config = dict(
    bias='none',
    tie_word_embeddings='early',
    dataset='wikipedia_en',
)
Each number is 200 + 40 x the weight over its row's rms, rounded and kept within 0 to 999. Layers, rows and columns count from 0. The size before them is the row's rms in percent of the matrix's.

# layer 2 MLP gate, 704x256, rms 0.0833, rows 641-695, columns 0-127
091,194,166,222,215,237,177,164,218,166,235,235,229,158,182,268,212,241,197,214,199,218,166,228,241,122,190,156,259,180,203,183,142,161,190,152,178,225,176,271,222,243,265,170,254,260,199,237,224,192,233,196,239,184,256,159,166,267,182,167,240,177,205,245,219,245,186,189,240,208,250,228,229,237,211,283,195,191,132,185,219,188,138,171,177,246,163,245,187,187,253,198,178,227,166,190,140,227,226,207,166,147,206,246,189,195,250,255,284,208,252,216,236,192,230,108,217,208,199,156,290,215,157,193,173,57,216,175,192
096,246,218,82,246,125,163,183,145,204,250,205,177,211,165,177,257,154,249,211,200,216,204,264,243,246,268,140,219,279,154,242,187,190,199,193,321,194,139,254,137,196,178,185,199,273,113,243,215,229,166,175,113,160,189,178,201,209,260,223,124,213,222,219,218,173,199,292,226,174,170,198,174,154,125,189,201,317,229,193,183,215,215,192,247,164,196,207,219,205,169,196,287,120,216,245,227,176,248,208,183,223,198,250,227,150,200,207,161,154,215,281,210,270,128,248,182,204,210,209,203,199,248,171,231,188,117,126,148
096,215,236,192,202,224,177,266,141,192,187,228,122,276,163,183,226,198,219,186,150,261,171,188,241,160,131,252,253,174,169,171,185,205,222,236,266,230,65,177,212,166,176,190,241,152,166,237,166,190,188,161,191,221,257,214,202,235,188,195,166,218,198,192,201,142,193,183,166,230,193,180,178,273,185,190,156,237,204,137,128,200,202,191,202,159,244,247,213,189,115,249,140,208,210,289,234,272,248,223,146,167,190,244,176,136,159,222,250,143,230,234,285,206,230,261,173,187,169,224,184,127,241,246,222,177,229,230,181
105,169,299,202,214,172,116,199,247,195,138,189,150,179,212,166,200,226,138,184,213,183,210,217,161,228,130,214,176,162,223,281,220,215,180,171,196,132,242,130,196,244,184,348,263,264,243,228,231,223,115,147,172,188,243,183,222,210,155,164,200,148,185,175,156,217,230,198,172,257,196,223,177,180,229,209,171,157,200,233,167,194,147,171,299,201,215,262,253,252,200,241,178,210,171,218,225,228,227,189,157,227,161,179,155,191,255,238,175,151,143,267,203,242,267,136,137,217,252,197,149,153,199,239,251,68,216,119,216
094,194,234,187,259,243,221,180,60,189,144,223,140,180,195,207,189,196,178,190,137,231,218,173,233,171,169,188,260,103,225,220,210,151,144,217,200,247,260,144,266,279,172,233,225,228,213,195,308,204,196,212,183,145,259,186,167,198,222,181,230,176,287,219,191,191,163,161,162,205,184,191,195,230,279,231,227,217,168,210,190,198,90,178,146,216,164,155,247,205,233,198,207,220,153,216,238,195,199,148,171,312,216,170,204,178,188,206,256,269,259,315,168,162,195,180,131,157,183,223,202,245,191,194,197,216,182,180,297
101,188,240,166,256,208,261,321,165,195,208,182,195,190,171,122,239,190,203,188,200,219,134,228,157,197,227,220,144,276,192,224,302,246,177,148,206,156,224,211,131,205,291,184,190,161,299,216,173,126,157,204,191,193,250,183,212,221,148,222,230,232,183,261,108,159,153,249,209,255,212,240,259,193,211,219,180,213,177,176,192,151,164,191,234,223,182,238,152,249,240,156,173,166,177,159,298,247,172,223,188,207,176,255,183,240,212,140,257,183,204,235,154,120,195,172,196,272,205,94,209,181,188,210,287,155,180,178,222
109,176,253,250,185,157,285,229,215,192,151,161,179,224,156,124,233,152,205,162,231,167,233,227,89,214,171,223,240,195,131,216,194,145,213,222,202,157,190,198,192,171,233,188,274,168,215,197,228,202,181,215,170,264,225,172,250,249,266,266,195,192,223,205,181,217,194,185,229,216,250,297,247,255,178,202,234,144,268,294,139,222,172,224,199,197,109,202,112,172,212,189,184,233,200,215,188,276,99,231,225,177,268,181,221,236,253,157,170,217,214,255,250,263,159,206,200,216,223,166,235,181,156,217,225,218,163,205,250
114,125,243,247,141,175,284,214,169,131,227,212,207,197,145,185,256,212,239,186,198,185,160,224,153,265,152,142,240,260,239,210,232,220,200,169,271,138,259,229,156,205,253,225,208,199,231,185,214,174,183,187,169,221,224,171,143,272,223,199,164,277,183,196,209,138,152,223,198,276,245,189,186,170,207,255,200,146,283,167,168,187,164,190,191,229,155,177,230,226,142,228,229,101,223,209,162,210,141,258,221,238,183,251,197,180,216,165,219,194,109,228,170,205,197,209,175,250,153,160,221,178,128,294,218,221,236,138,208
102,174,254,85,273,228,201,208,217,223,134,159,207,161,184,110,221,212,221,235,264,244,223,123,197,217,235,248,192,132,182,245,228,218,199,206,144,191,229,189,256,177,244,130,145,191,239,166,201,102,154,261,198,131,181,234,257,218,193,125,229,139,182,187,131,160,180,181,206,239,214,204,230,177,224,221,215,252,234,207,210,187,194,192,146,141,220,159,192,254,293,176,138,219,138,259,237,217,202,176,144,213,188,162,230,210,232,197,229,289,142,216,274,278,142,108,239,185,164,243,158,146,208,206,220,209,202,219,225
102,129,154,227,163,212,262,146,181,169,195,185,140,227,164,194,155,179,99,257,216,219,173,245,160,201,76,122,212,206,180,247,236,202,238,238,186,196,150,282,141,222,237,191,189,250,167,195,247,126,201,211,208,231,211,181,213,286,247,205,172,251,216,218,119,164,211,195,177,201,100,187,217,209,177,250,164,237,195,190,193,200,112,208,201,194,184,186,160,141,224,193,196,196,182,231,267,120,172,203,145,154,169,230,211,219,181,214,206,184,145,171,272,184,257,137,146,155,190,238,176,163,211,207,298,174,222,162,192
104,285,165,198,157,183,183,210,173,198,214,150,161,212,205,274,204,179,210,242,134,235,212,193,213,160,187,178,194,196,207,161,264,228,251,203,253,153,184,218,170,165,239,168,243,149,206,235,184,221,122,127,183,225,242,190,215,190,238,273,194,247,165,192,199,165,186,145,235,199,235,224,185,229,169,168,208,181,165,152,229,169,212,210,187,226,202,139,231,150,225,148,220,140,118,179,279,244,224,266,210,200,103,174,261,209,167,227,196,322,232,163,212,228,200,267,234,209,204,237,169,171,134,164,202,203,154,194,243
094,231,223,224,236,264,189,260,207,184,235,172,198,283,194,228,155,231,170,90,203,260,182,110,244,221,166,216,244,189,157,243,219,117,170,211,211,123,233,144,133,217,223,220,192,257,214,135,150,154,199,210,141,153,232,178,176,181,152,168,199,182,181,198,206,192,206,242,175,281,183,225,184,250,263,197,202,234,225,185,208,209,290,161,189,231,167,232,233,239,166,166,216,244,181,205,200,174,193,157,196,181,163,151,189,215,160,226,183,201,183,143,242,206,230,201,163,203,146,161,194,187,230,136,225,246,66,218,148
095,149,219,193,193,210,199,218,202,217,272,270,181,234,260,207,320,198,137,218,122,209,156,206,196,214,162,221,270,242,186,141,202,205,225,212,152,248,279,225,238,153,171,183,268,148,201,205,224,166,162,137,216,229,176,255,188,212,284,156,217,202,201,230,233,243,231,230,139,203,168,175,187,140,225,214,218,199,236,176,147,185,233,123,112,234,278,165,122,182,194,145,159,111,199,135,156,246,180,200,238,193,205,224,226,217,180,135,166,177,236,226,199,149,220,174,194,233,248,229,227,210,170,242,188,166,246,204,272
092,145,173,149,199,99,213,125,152,201,164,231,235,216,177,197,171,170,218,156,173,173,196,215,211,234,203,232,196,231,229,247,189,184,205,188,210,198,173,69,209,210,211,179,115,220,208,182,239,261,158,281,188,162,189,191,239,214,157,169,241,170,172,280,213,171,162,150,158,261,177,235,242,198,188,210,214,222,168,225,160,202,206,229,152,235,144,105,224,206,157,177,198,258,233,255,157,196,151,253,286,155,154,197,176,279,225,219,139,245,168,213,245,201,171,233,195,287,171,163,173,175,151,186,154,210,181,203,189
097,134,212,202,211,165,217,180,177,159,180,186,126,216,167,129,169,139,230,241,199,206,244,226,212,200,140,158,288,230,184,181,198,283,234,242,161,199,227,240,225,126,172,230,202,237,162,122,277,220,236,243,195,212,173,222,182,194,198,158,196,229,141,246,210,203,226,208,242,268,199,240,296,280,197,266,196,210,171,242,161,234,198,209,157,183,257,247,201,131,162,146,211,166,245,227,201,188,165,146,240,186,199,254,113,204,123,281,198,188,122,219,257,116,187,163,211,215,218,245,179,187,201,249,272,178,182,222,194
101,205,283,218,305,178,197,177,167,148,226,202,128,162,219,165,228,214,215,158,228,289,211,197,192,241,269,192,133,181,234,200,197,212,224,147,170,243,215,224,202,184,173,193,254,183,248,227,249,190,213,231,231,158,200,178,228,182,239,182,189,104,167,187,181,222,165,186,229,186,265,233,144,188,184,275,250,130,239,186,161,170,198,198,311,203,224,219,228,196,166,205,193,186,185,207,283,162,272,185,171,231,199,182,149,277,228,178,185,186,177,245,118,176,157,227,215,203,174,233,191,125,182,150,238,165,173,141,173
103,175,213,189,239,212,174,220,268,188,194,202,168,170,153,195,162,164,230,172,173,174,175,274,198,173,199,210,227,185,162,160,212,149,159,170,174,253,218,206,205,228,210,217,154,225,261,178,192,198,143,265,185,181,191,204,270,231,138,224,144,309,169,158,179,211,204,238,185,259,246,221,273,294,223,257,249,119,173,167,125,170,188,118,183,212,233,150,193,202,179,191,211,219,161,256,300,239,222,163,147,199,145,254,150,258,169,222,187,242,171,211,159,191,186,141,166,244,141,209,147,228,193,180,233,169,142,201,171
103,155,190,200,175,233,170,179,129,184,193,240,84,222,141,233,187,150,186,127,159,205,202,225,167,244,184,174,232,167,188,195,221,234,199,238,191,287,256,246,175,247,164,268,288,300,189,220,207,221,165,162,165,203,238,175,141,181,235,154,180,189,239,216,116,159,166,218,103,177,223,214,192,227,180,149,143,169,259,128,184,278,225,140,197,195,194,200,236,248,200,182,201,223,137,284,249,129,111,246,234,185,127,235,190,170,223,89,182,202,134,199,170,227,201,251,166,204,213,225,189,202,156,236,195,92,188,170,200
107,115,233,254,294,268,219,211,235,182,201,202,169,211,149,182,174,131,147,169,111,217,189,172,235,171,213,136,244,266,213,126,165,212,153,134,224,175,247,225,293,142,268,238,230,194,159,230,91,220,163,196,188,168,207,203,208,220,142,216,152,242,204,232,185,245,153,226,177,245,168,187,190,163,260,232,223,182,139,188,205,195,174,207,223,211,191,194,200,238,133,151,206,211,146,93,292,220,200,88,224,186,195,216,174,171,117,78,206,283,214,233,223,165,148,214,218,166,259,227,202,212,206,152,232,302,218,180,222
101,198,219,219,241,232,148,176,143,227,211,239,190,183,212,150,181,239,236,110,213,233,198,248,174,228,239,155,254,241,164,193,231,199,240,206,232,177,193,121,120,236,227,218,177,250,181,193,169,227,244,163,232,125,147,200,182,217,199,118,222,175,135,183,207,232,196,204,117,277,242,213,304,197,176,232,197,158,268,223,139,243,196,183,173,291,140,225,162,230,183,209,138,164,152,180,268,197,271,139,164,189,228,218,165,190,265,185,235,202,241,219,185,193,218,111,204,187,196,216,232,219,147,197,226,155,179,165,297
103,158,289,236,269,193,246,257,235,182,153,229,246,195,98,158,143,204,227,191,185,181,147,201,188,156,216,107,112,176,203,209,188,210,213,180,201,115,204,163,180,246,228,220,253,167,185,209,196,234,165,254,251,141,200,183,190,193,182,128,211,180,233,272,125,106,149,210,237,245,201,294,151,194,260,315,140,185,227,237,188,207,172,245,197,204,207,281,253,237,256,168,188,167,212,179,170,175,187,145,198,185,191,120,122,201,268,170,152,235,161,290,235,153,186,164,149,155,222,205,224,166,198,263,223,185,211,190,185
111,156,231,256,198,200,224,157,204,178,212,181,181,238,200,180,227,185,177,184,212,196,137,206,185,255,188,224,165,243,189,63,218,289,222,179,239,185,174,235,170,224,241,197,275,182,196,197,213,242,141,134,205,142,191,217,183,232,268,259,165,259,147,215,224,128,173,263,219,255,194,198,198,114,209,157,138,225,244,201,132,200,219,246,158,153,240,192,206,161,160,320,279,157,242,193,185,115,105,223,193,181,135,231,257,186,271,169,174,207,208,224,228,223,192,246,213,247,221,166,179,132,155,228,194,166,192,234,266
096,188,236,209,161,186,130,210,211,182,225,183,172,215,198,175,159,234,189,134,199,257,148,225,246,255,192,174,221,181,289,235,202,220,152,210,150,156,205,184,211,146,264,203,147,229,194,205,169,230,212,175,179,276,218,123,274,195,135,180,195,228,100,234,136,164,128,227,215,125,169,241,222,190,237,148,119,293,211,215,143,146,205,218,209,150,198,167,231,177,168,222,214,232,194,156,161,270,173,214,206,206,157,245,219,290,241,187,265,174,182,171,193,216,165,176,182,146,231,143,197,183,230,192,168,220,268,216,169
098,161,251,91,133,188,248,205,244,148,151,198,199,179,204,139,107,214,207,180,156,217,183,269,223,257,291,208,247,162,109,141,203,215,244,187,189,162,190,153,230,192,195,233,195,157,169,205,228,142,127,221,241,207,159,200,141,204,173,228,231,203,219,264,224,257,212,305,136,232,193,228,218,186,214,215,239,170,196,133,119,237,232,197,195,170,182,195,166,190,191,253,198,114,173,68,210,266,252,159,180,173,175,141,201,228,132,237,188,206,172,224,216,198,224,173,226,163,202,107,209,221,204,239,178,172,216,168,233
107,156,200,190,233,276,203,201,143,183,229,234,151,175,184,231,219,217,175,110,215,249,211,225,192,226,180,233,209,257,178,128,161,294,190,260,199,187,189,190,182,145,213,174,276,192,196,244,184,245,185,182,160,229,200,264,297,200,211,188,194,223,201,226,175,171,179,200,207,231,261,199,259,118,168,241,137,258,278,251,180,160,229,249,211,221,178,278,212,183,210,180,193,183,208,244,208,214,240,233,192,243,189,200,183,162,194,207,157,281,215,222,188,126,198,207,195,243,257,181,197,217,164,216,226,198,70,174,262
097,173,164,262,182,239,293,236,246,209,175,163,244,242,182,129,296,198,169,185,161,145,183,224,194,218,171,269,184,212,158,134,189,210,229,236,162,201,193,233,195,291,228,278,232,182,201,186,214,209,175,217,184,191,189,193,172,197,193,224,185,226,228,228,216,159,188,252,226,194,196,157,225,159,196,205,165,179,208,158,203,180,250,188,161,205,147,245,173,220,134,245,140,180,220,175,286,178,201,190,173,107,141,222,178,163,278,110,136,232,162,253,190,262,152,134,200,182,167,229,174,145,173,286,159,238,231,158,196
106,215,224,174,111,163,189,229,111,246,206,133,253,193,192,130,196,240,220,177,261,112,150,220,164,236,254,137,128,292,176,192,180,223,258,114,195,180,204,178,239,211,237,208,137,190,188,184,195,296,160,205,178,183,195,167,191,184,237,242,191,207,190,247,223,241,176,173,283,235,167,189,190,216,206,212,178,195,249,254,228,110,214,174,198,200,245,162,190,213,211,167,167,204,176,225,160,154,245,186,178,281,195,190,181,219,225,161,178,226,204,186,158,204,166,201,216,243,122,193,194,268,268,203,194,239,214,193,212
103,200,201,223,154,178,215,245,172,219,212,213,260,202,174,211,167,240,211,152,152,165,224,274,215,179,258,121,215,268,234,148,230,238,241,206,216,254,141,192,184,263,194,236,253,189,218,214,253,202,136,144,177,197,241,161,210,222,241,138,310,179,187,242,198,208,179,170,227,153,257,203,262,197,206,223,219,202,156,235,161,135,174,156,242,144,163,234,213,203,263,187,107,213,201,212,219,190,138,164,218,185,299,245,125,207,234,170,304,261,226,211,185,238,186,164,206,240,176,201,230,143,197,205,235,200,202,215,154
100,163,171,177,223,196,276,313,235,195,175,168,165,214,170,175,130,232,232,240,189,140,235,249,252,256,202,191,254,217,239,161,157,151,181,272,195,216,257,177,178,173,207,246,151,148,203,133,220,182,105,192,169,144,254,203,225,242,228,136,180,202,143,249,173,166,216,195,104,174,209,205,210,202,268,136,157,235,188,241,179,274,199,160,198,206,214,191,243,173,197,176,157,223,164,256,154,294,160,232,181,249,256,167,279,231,216,232,224,204,242,204,286,251,220,140,154,257,179,192,209,134,208,232,230,239,150,298,228
104,156,275,223,147,248,209,190,188,187,228,239,185,209,180,241,194,289,209,227,150,232,187,234,212,169,197,219,140,227,163,253,138,168,263,153,176,116,244,230,222,243,179,186,220,220,198,192,240,232,118,228,157,158,203,176,178,208,128,211,134,230,200,225,128,225,178,246,274,222,193,201,195,168,206,165,159,261,196,189,223,166,164,205,220,221,254,191,114,265,196,171,130,233,237,155,239,204,206,252,180,165,214,321,216,203,187,238,229,182,108,112,198,217,190,131,246,197,150,125,153,153,210,171,309,245,104,204,176
098,173,258,197,169,232,249,224,202,222,153,190,210,174,213,196,192,273,186,193,261,255,169,139,179,202,300,212,198,125,302,139,179,220,205,213,328,244,188,172,313,171,274,273,200,153,228,249,183,169,174,193,216,254,199,161,164,210,126,198,157,317,156,178,170,202,217,164,136,246,192,134,190,231,258,188,176,214,206,181,153,194,197,238,196,161,191,170,272,162,276,157,238,100,192,233,206,221,199,230,183,246,242,154,199,143,271,219,270,264,159,196,220,247,156,197,150,198,176,194,252,156,225,197,176,204,235,238,170
102,119,189,172,183,168,234,192,195,201,227,248,203,141,177,149,106,199,106,196,180,188,192,203,198,161,217,216,185,191,175,269,167,224,222,239,177,207,228,206,172,241,209,179,169,196,202,257,205,113,197,278,218,259,216,261,222,246,210,110,189,215,178,179,179,150,174,244,221,218,201,205,236,201,220,222,222,184,183,192,127,233,210,126,289,255,242,197,131,211,274,181,118,173,217,271,260,159,167,187,156,199,232,245,137,231,205,191,226,171,259,187,205,209,209,136,172,242,246,226,185,130,247,195,247,162,230,284,202
105,229,182,208,174,153,195,182,209,212,207,200,196,205,170,223,243,164,91,195,114,185,173,219,150,214,176,209,182,282,154,184,237,337,155,221,324,160,206,216,157,207,195,220,190,198,232,211,149,210,164,193,141,127,201,213,177,251,173,155,162,244,198,201,231,97,223,248,267,196,146,206,229,89,135,237,244,146,245,227,205,169,165,198,239,189,176,200,136,222,124,227,180,169,213,185,167,175,133,209,256,196,200,164,163,210,239,139,181,217,209,204,198,231,233,179,185,255,233,195,231,197,183,284,200,122,207,204,268
095,191,187,158,238,220,223,170,190,224,215,270,190,234,243,173,212,193,264,193,192,148,220,156,204,202,176,215,236,260,234,189,219,216,175,182,202,174,211,220,230,207,242,180,163,147,243,164,184,210,240,195,264,222,195,197,220,235,191,182,162,161,195,230,196,213,186,177,208,257,151,208,252,217,181,244,199,179,209,158,158,167,185,224,235,261,178,153,201,217,211,185,269,142,234,221,181,254,127,267,189,217,292,259,129,203,93,219,204,203,174,203,266,190,194,201,176,141,142,97,243,223,230,250,200,246,171,118,205
099,272,208,235,235,160,240,242,180,175,228,161,242,146,198,206,194,77,176,136,180,247,168,201,118,179,190,194,88,201,234,160,225,235,192,191,190,159,161,226,144,224,218,196,181,211,255,152,203,240,223,205,221,157,248,182,231,230,179,241,268,199,198,241,99,186,200,172,191,321,229,265,211,254,120,248,238,197,152,263,152,145,201,156,221,213,175,253,182,210,218,208,214,140,206,145,165,198,188,240,242,189,136,241,191,226,223,159,229,199,190,199,207,162,215,208,170,265,199,224,196,205,235,198,253,165,188,188,256
102,200,319,162,215,205,109,198,228,171,175,221,140,198,171,240,228,197,166,148,150,239,203,152,202,226,216,214,118,300,133,208,173,179,245,192,236,102,180,149,227,210,173,180,235,175,155,207,131,291,155,194,212,158,171,183,226,198,202,150,200,227,187,221,214,246,204,247,227,223,194,216,227,183,242,186,201,158,194,231,187,220,129,258,248,210,184,198,133,250,208,156,166,211,195,81,123,173,263,171,212,168,225,207,134,206,124,72,174,223,168,172,78,197,89,223,224,236,186,212,139,204,233,224,198,192,255,188,239
100,195,172,194,154,185,165,188,220,217,186,255,155,220,196,224,194,194,198,229,173,210,129,223,192,215,144,216,222,225,211,222,203,226,178,118,279,200,218,218,205,145,194,146,176,167,239,169,178,164,188,218,244,233,219,167,164,216,209,267,91,185,98,177,129,238,171,164,151,173,185,193,269,191,272,121,154,232,186,280,113,221,186,185,216,158,185,144,109,171,180,247,103,259,263,282,162,235,173,205,125,260,254,184,227,215,180,196,159,202,192,161,244,197,243,171,209,143,207,154,232,158,215,181,214,188,207,159,122
089,138,188,190,144,97,193,195,134,246,229,167,160,154,97,230,171,164,189,213,148,205,217,219,177,192,182,213,236,183,109,244,153,243,269,203,230,209,160,177,215,169,183,224,143,219,121,224,201,256,192,201,228,146,202,162,175,184,191,227,172,160,225,203,191,265,211,238,177,231,254,250,182,197,226,180,210,217,225,215,224,238,213,250,157,163,177,195,166,143,225,278,247,151,243,179,207,205,325,215,231,130,218,234,240,151,241,254,217,121,198,181,266,181,242,208,246,140,220,148,200,292,178,218,174,171,158,239,187
099,75,173,195,142,207,158,193,168,256,162,210,134,225,178,217,168,222,138,209,210,246,149,142,250,203,265,172,276,236,217,174,164,190,162,124,221,244,290,218,247,104,199,221,185,213,182,258,127,189,182,182,212,226,155,201,161,221,219,161,172,209,82,205,216,255,185,209,197,160,194,225,175,169,237,143,190,225,226,237,262,199,228,235,306,223,205,208,259,195,229,214,188,170,199,229,193,172,161,157,200,223,132,161,176,221,180,191,203,250,157,187,244,204,252,209,171,225,274,258,223,191,187,200,207,215,178,228,190
104,168,204,154,187,177,214,201,175,194,153,181,161,180,207,175,254,250,247,207,186,208,146,204,219,255,216,224,216,170,213,182,234,192,131,135,179,152,175,170,222,217,178,178,205,141,237,225,201,234,230,195,133,237,177,217,249,250,187,193,166,104,78,262,230,208,277,211,212,195,235,241,221,164,270,153,202,292,260,181,147,207,176,177,212,163,224,181,252,254,229,217,197,174,215,196,153,269,227,280,181,232,220,245,204,231,228,220,185,160,250,178,287,283,119,135,222,246,230,157,62,173,171,214,213,182,180,195,218
108,239,314,152,251,193,233,230,201,167,119,246,176,185,217,173,161,234,230,233,219,168,205,143,199,220,268,182,219,218,236,241,209,202,221,113,162,138,250,199,188,190,261,239,233,137,215,187,212,193,163,230,175,237,271,215,202,233,227,248,214,240,141,173,145,213,204,297,220,168,200,138,291,248,186,158,214,164,207,187,174,220,200,246,254,148,229,243,232,169,149,196,209,246,208,202,227,221,227,168,179,208,174,170,197,305,274,177,268,245,208,215,174,255,169,204,151,233,154,208,232,215,208,216,213,203,142,196,177
095,210,216,180,203,192,246,242,229,177,162,228,195,127,110,165,158,181,227,229,253,183,204,246,186,202,213,169,255,174,231,229,198,215,226,208,167,192,159,217,139,208,178,237,266,168,230,275,209,136,155,268,172,182,150,128,205,183,214,213,151,205,136,241,158,151,168,162,248,189,162,250,219,191,176,130,185,216,208,151,176,210,212,270,260,154,249,145,203,214,205,179,109,222,177,270,176,162,122,221,235,239,160,163,204,243,267,296,206,255,207,198,188,210,240,114,204,168,190,133,218,190,210,187,228,172,153,223,175
106,162,219,239,208,214,216,182,176,258,217,275,183,156,256,245,189,199,116,223,206,186,162,128,165,204,269,150,169,189,196,173,171,297,183,183,259,151,269,145,232,204,223,237,146,135,216,218,222,218,214,168,199,157,180,238,201,230,185,131,169,243,202,168,266,209,198,172,201,236,237,258,217,124,228,214,238,162,169,247,236,187,170,264,192,181,144,171,223,206,232,218,206,149,189,223,188,254,135,183,250,238,154,227,196,202,176,140,298,248,268,180,232,163,174,218,152,183,174,189,215,234,236,202,166,183,185,229,242
100,196,254,210,214,240,174,202,217,207,173,189,119,199,214,125,176,224,103,223,234,279,188,290,140,225,243,209,194,172,187,198,208,150,234,214,202,201,163,189,156,243,235,191,256,170,205,258,233,277,164,181,176,189,244,215,278,234,252,232,112,221,192,127,218,178,206,243,169,172,177,209,148,187,222,192,184,230,225,157,206,178,161,121,166,210,250,137,152,217,197,197,152,160,224,101,188,246,242,281,170,214,171,208,157,178,201,233,170,188,191,286,237,184,147,159,115,146,157,263,154,160,293,202,187,238,192,219,217
110,139,215,152,211,189,168,254,187,234,191,177,129,261,284,161,293,188,169,227,170,180,187,232,217,194,189,187,236,241,111,196,159,245,206,218,241,170,141,207,221,264,219,149,158,192,164,195,233,229,116,79,229,196,167,220,240,204,236,143,144,225,193,207,197,194,226,195,139,304,280,210,123,170,266,110,202,258,303,179,246,189,218,186,155,182,163,195,277,204,213,102,221,112,182,195,193,208,177,215,251,223,245,156,182,155,219,189,214,186,216,219,201,180,185,207,201,213,232,202,110,172,106,181,207,150,196,244,240
103,216,230,192,263,205,200,206,222,198,125,246,134,180,269,203,203,227,206,232,214,308,219,141,217,264,189,170,225,223,201,108,246,237,218,117,263,136,96,253,142,252,210,206,239,185,198,197,157,187,143,208,211,164,190,197,195,242,179,121,231,259,229,175,146,165,153,216,247,248,207,270,137,192,242,246,219,197,175,133,189,209,165,220,283,161,195,209,197,211,218,243,161,208,213,236,183,280,218,127,218,175,147,246,144,217,154,177,139,141,225,229,169,237,175,220,137,135,159,154,177,241,193,247,226,157,197,145,213
093,200,231,167,122,174,219,177,262,189,187,238,212,278,143,152,225,201,261,223,161,230,186,217,151,157,210,225,213,179,272,175,202,172,273,282,183,218,196,221,159,304,171,206,87,254,187,146,216,190,176,233,157,238,210,221,172,201,177,157,134,228,204,175,197,227,162,175,252,168,158,185,277,280,158,194,197,174,233,195,141,162,202,239,183,241,188,208,217,253,167,204,121,194,142,238,242,187,289,202,177,135,188,245,107,151,191,175,142,165,194,210,91,220,179,122,222,216,166,199,201,193,222,259,204,147,108,136,204
107,184,197,262,154,257,225,156,152,127,164,248,160,162,212,191,166,245,247,244,167,182,256,130,198,214,199,229,218,241,234,232,171,236,171,229,218,195,288,179,211,192,229,239,268,186,247,266,221,221,161,171,120,151,188,246,160,212,232,140,136,226,177,240,202,287,183,249,192,229,242,171,213,214,183,249,119,209,245,238,192,182,162,239,236,171,223,168,179,192,221,232,266,179,202,209,172,197,154,164,174,201,155,229,223,199,179,228,269,196,254,199,243,142,243,185,149,247,205,153,227,204,245,166,183,198,235,256,239
101,147,246,201,211,202,213,196,132,93,142,197,126,169,167,194,197,211,187,175,161,175,121,158,127,142,225,220,223,227,205,249,214,272,227,214,210,175,196,151,225,161,223,175,245,194,188,193,212,150,118,230,193,236,210,159,169,245,223,213,168,245,174,240,197,180,190,297,153,168,160,248,202,155,217,210,168,211,241,267,222,217,156,227,233,201,165,246,163,235,146,185,188,216,165,154,225,303,176,186,254,185,232,198,157,199,208,179,182,232,203,226,185,132,144,195,233,219,171,189,169,198,156,242,231,251,205,220,204
092,207,228,262,176,157,253,193,133,162,173,202,236,211,197,306,145,213,178,147,246,149,180,182,204,243,237,179,223,194,195,204,196,183,233,256,193,255,182,171,160,144,206,177,152,152,156,218,234,231,222,237,164,259,232,205,221,198,252,231,182,201,218,202,179,193,171,214,207,101,140,190,171,171,109,222,160,185,256,198,152,265,125,146,171,232,164,226,226,160,168,160,218,166,211,154,221,224,193,178,215,220,185,166,245,193,203,139,182,204,168,172,181,206,267,254,195,207,193,200,233,124,229,251,233,171,193,139,225
097,203,137,207,191,163,256,139,174,213,232,179,250,161,187,193,236,236,188,153,226,272,52,236,140,277,206,169,180,196,271,105,192,157,151,178,209,249,191,185,180,220,247,196,182,167,218,224,298,207,209,172,213,221,185,194,214,164,180,229,168,257,195,256,210,178,142,156,203,145,209,108,276,163,168,217,181,234,172,231,189,192,235,198,175,287,176,143,173,214,203,235,208,186,220,292,194,171,141,264,186,213,184,138,239,177,202,197,223,163,120,138,250,226,185,220,184,211,157,158,194,204,160,233,232,198,188,200,207
100,175,262,219,160,137,154,268,169,256,176,178,221,170,204,171,164,226,224,215,221,177,103,159,220,190,204,186,208,239,187,213,140,269,196,224,180,202,142,201,159,217,179,208,144,252,185,312,222,205,205,306,228,253,238,176,219,212,179,235,194,243,161,157,196,128,214,280,238,234,271,180,192,222,200,190,223,206,220,214,175,177,183,124,231,158,234,170,239,221,176,138,231,190,169,130,243,177,182,214,174,229,283,213,255,210,167,228,146,239,187,135,127,224,230,173,173,189,257,241,211,242,178,205,232,247,203,147,249
093,169,197,208,184,182,232,279,174,171,204,236,131,194,214,221,231,99,186,222,152,186,124,168,151,218,238,253,197,236,193,272,176,203,152,228,237,192,140,192,200,212,261,215,225,153,177,225,221,181,122,117,204,255,216,223,265,178,190,246,140,220,119,231,175,133,206,202,178,239,230,233,212,148,187,180,175,160,281,231,167,230,147,199,260,206,189,283,185,213,239,249,243,132,132,244,161,223,167,229,162,232,278,187,176,198,227,121,206,183,165,261,222,252,184,193,153,263,191,208,156,176,258,238,217,191,214,207,227
088,147,216,209,230,157,260,161,267,187,223,179,202,177,184,164,283,108,209,234,176,186,192,201,248,223,131,237,142,194,144,192,205,170,244,167,169,209,232,195,198,227,211,191,275,153,200,209,188,162,167,231,160,196,179,155,232,228,208,212,173,216,291,185,206,130,153,177,197,203,208,245,172,222,225,198,200,279,223,145,213,212,181,203,237,240,198,127,225,166,186,160,216,220,192,278,217,203,275,183,185,168,272,187,147,212,236,142,177,182,178,160,211,175,206,170,205,171,214,142,267,158,194,116,214,158,218,235,185
105,193,203,160,190,197,218,211,205,192,145,194,205,208,218,181,301,141,221,199,167,253,169,260,201,215,207,181,312,200,210,159,266,222,195,155,208,167,199,209,191,206,225,166,177,143,243,197,180,279,173,166,175,264,201,181,255,204,203,193,177,210,187,228,211,203,219,218,173,97,192,265,229,153,156,160,295,207,274,162,143,229,266,210,140,146,185,185,209,144,252,241,242,159,192,175,209,272,229,221,252,218,228,215,225,149,227,223,174,254,165,198,329,265,130,183,152,155,152,224,113,164,171,247,200,152,242,179,167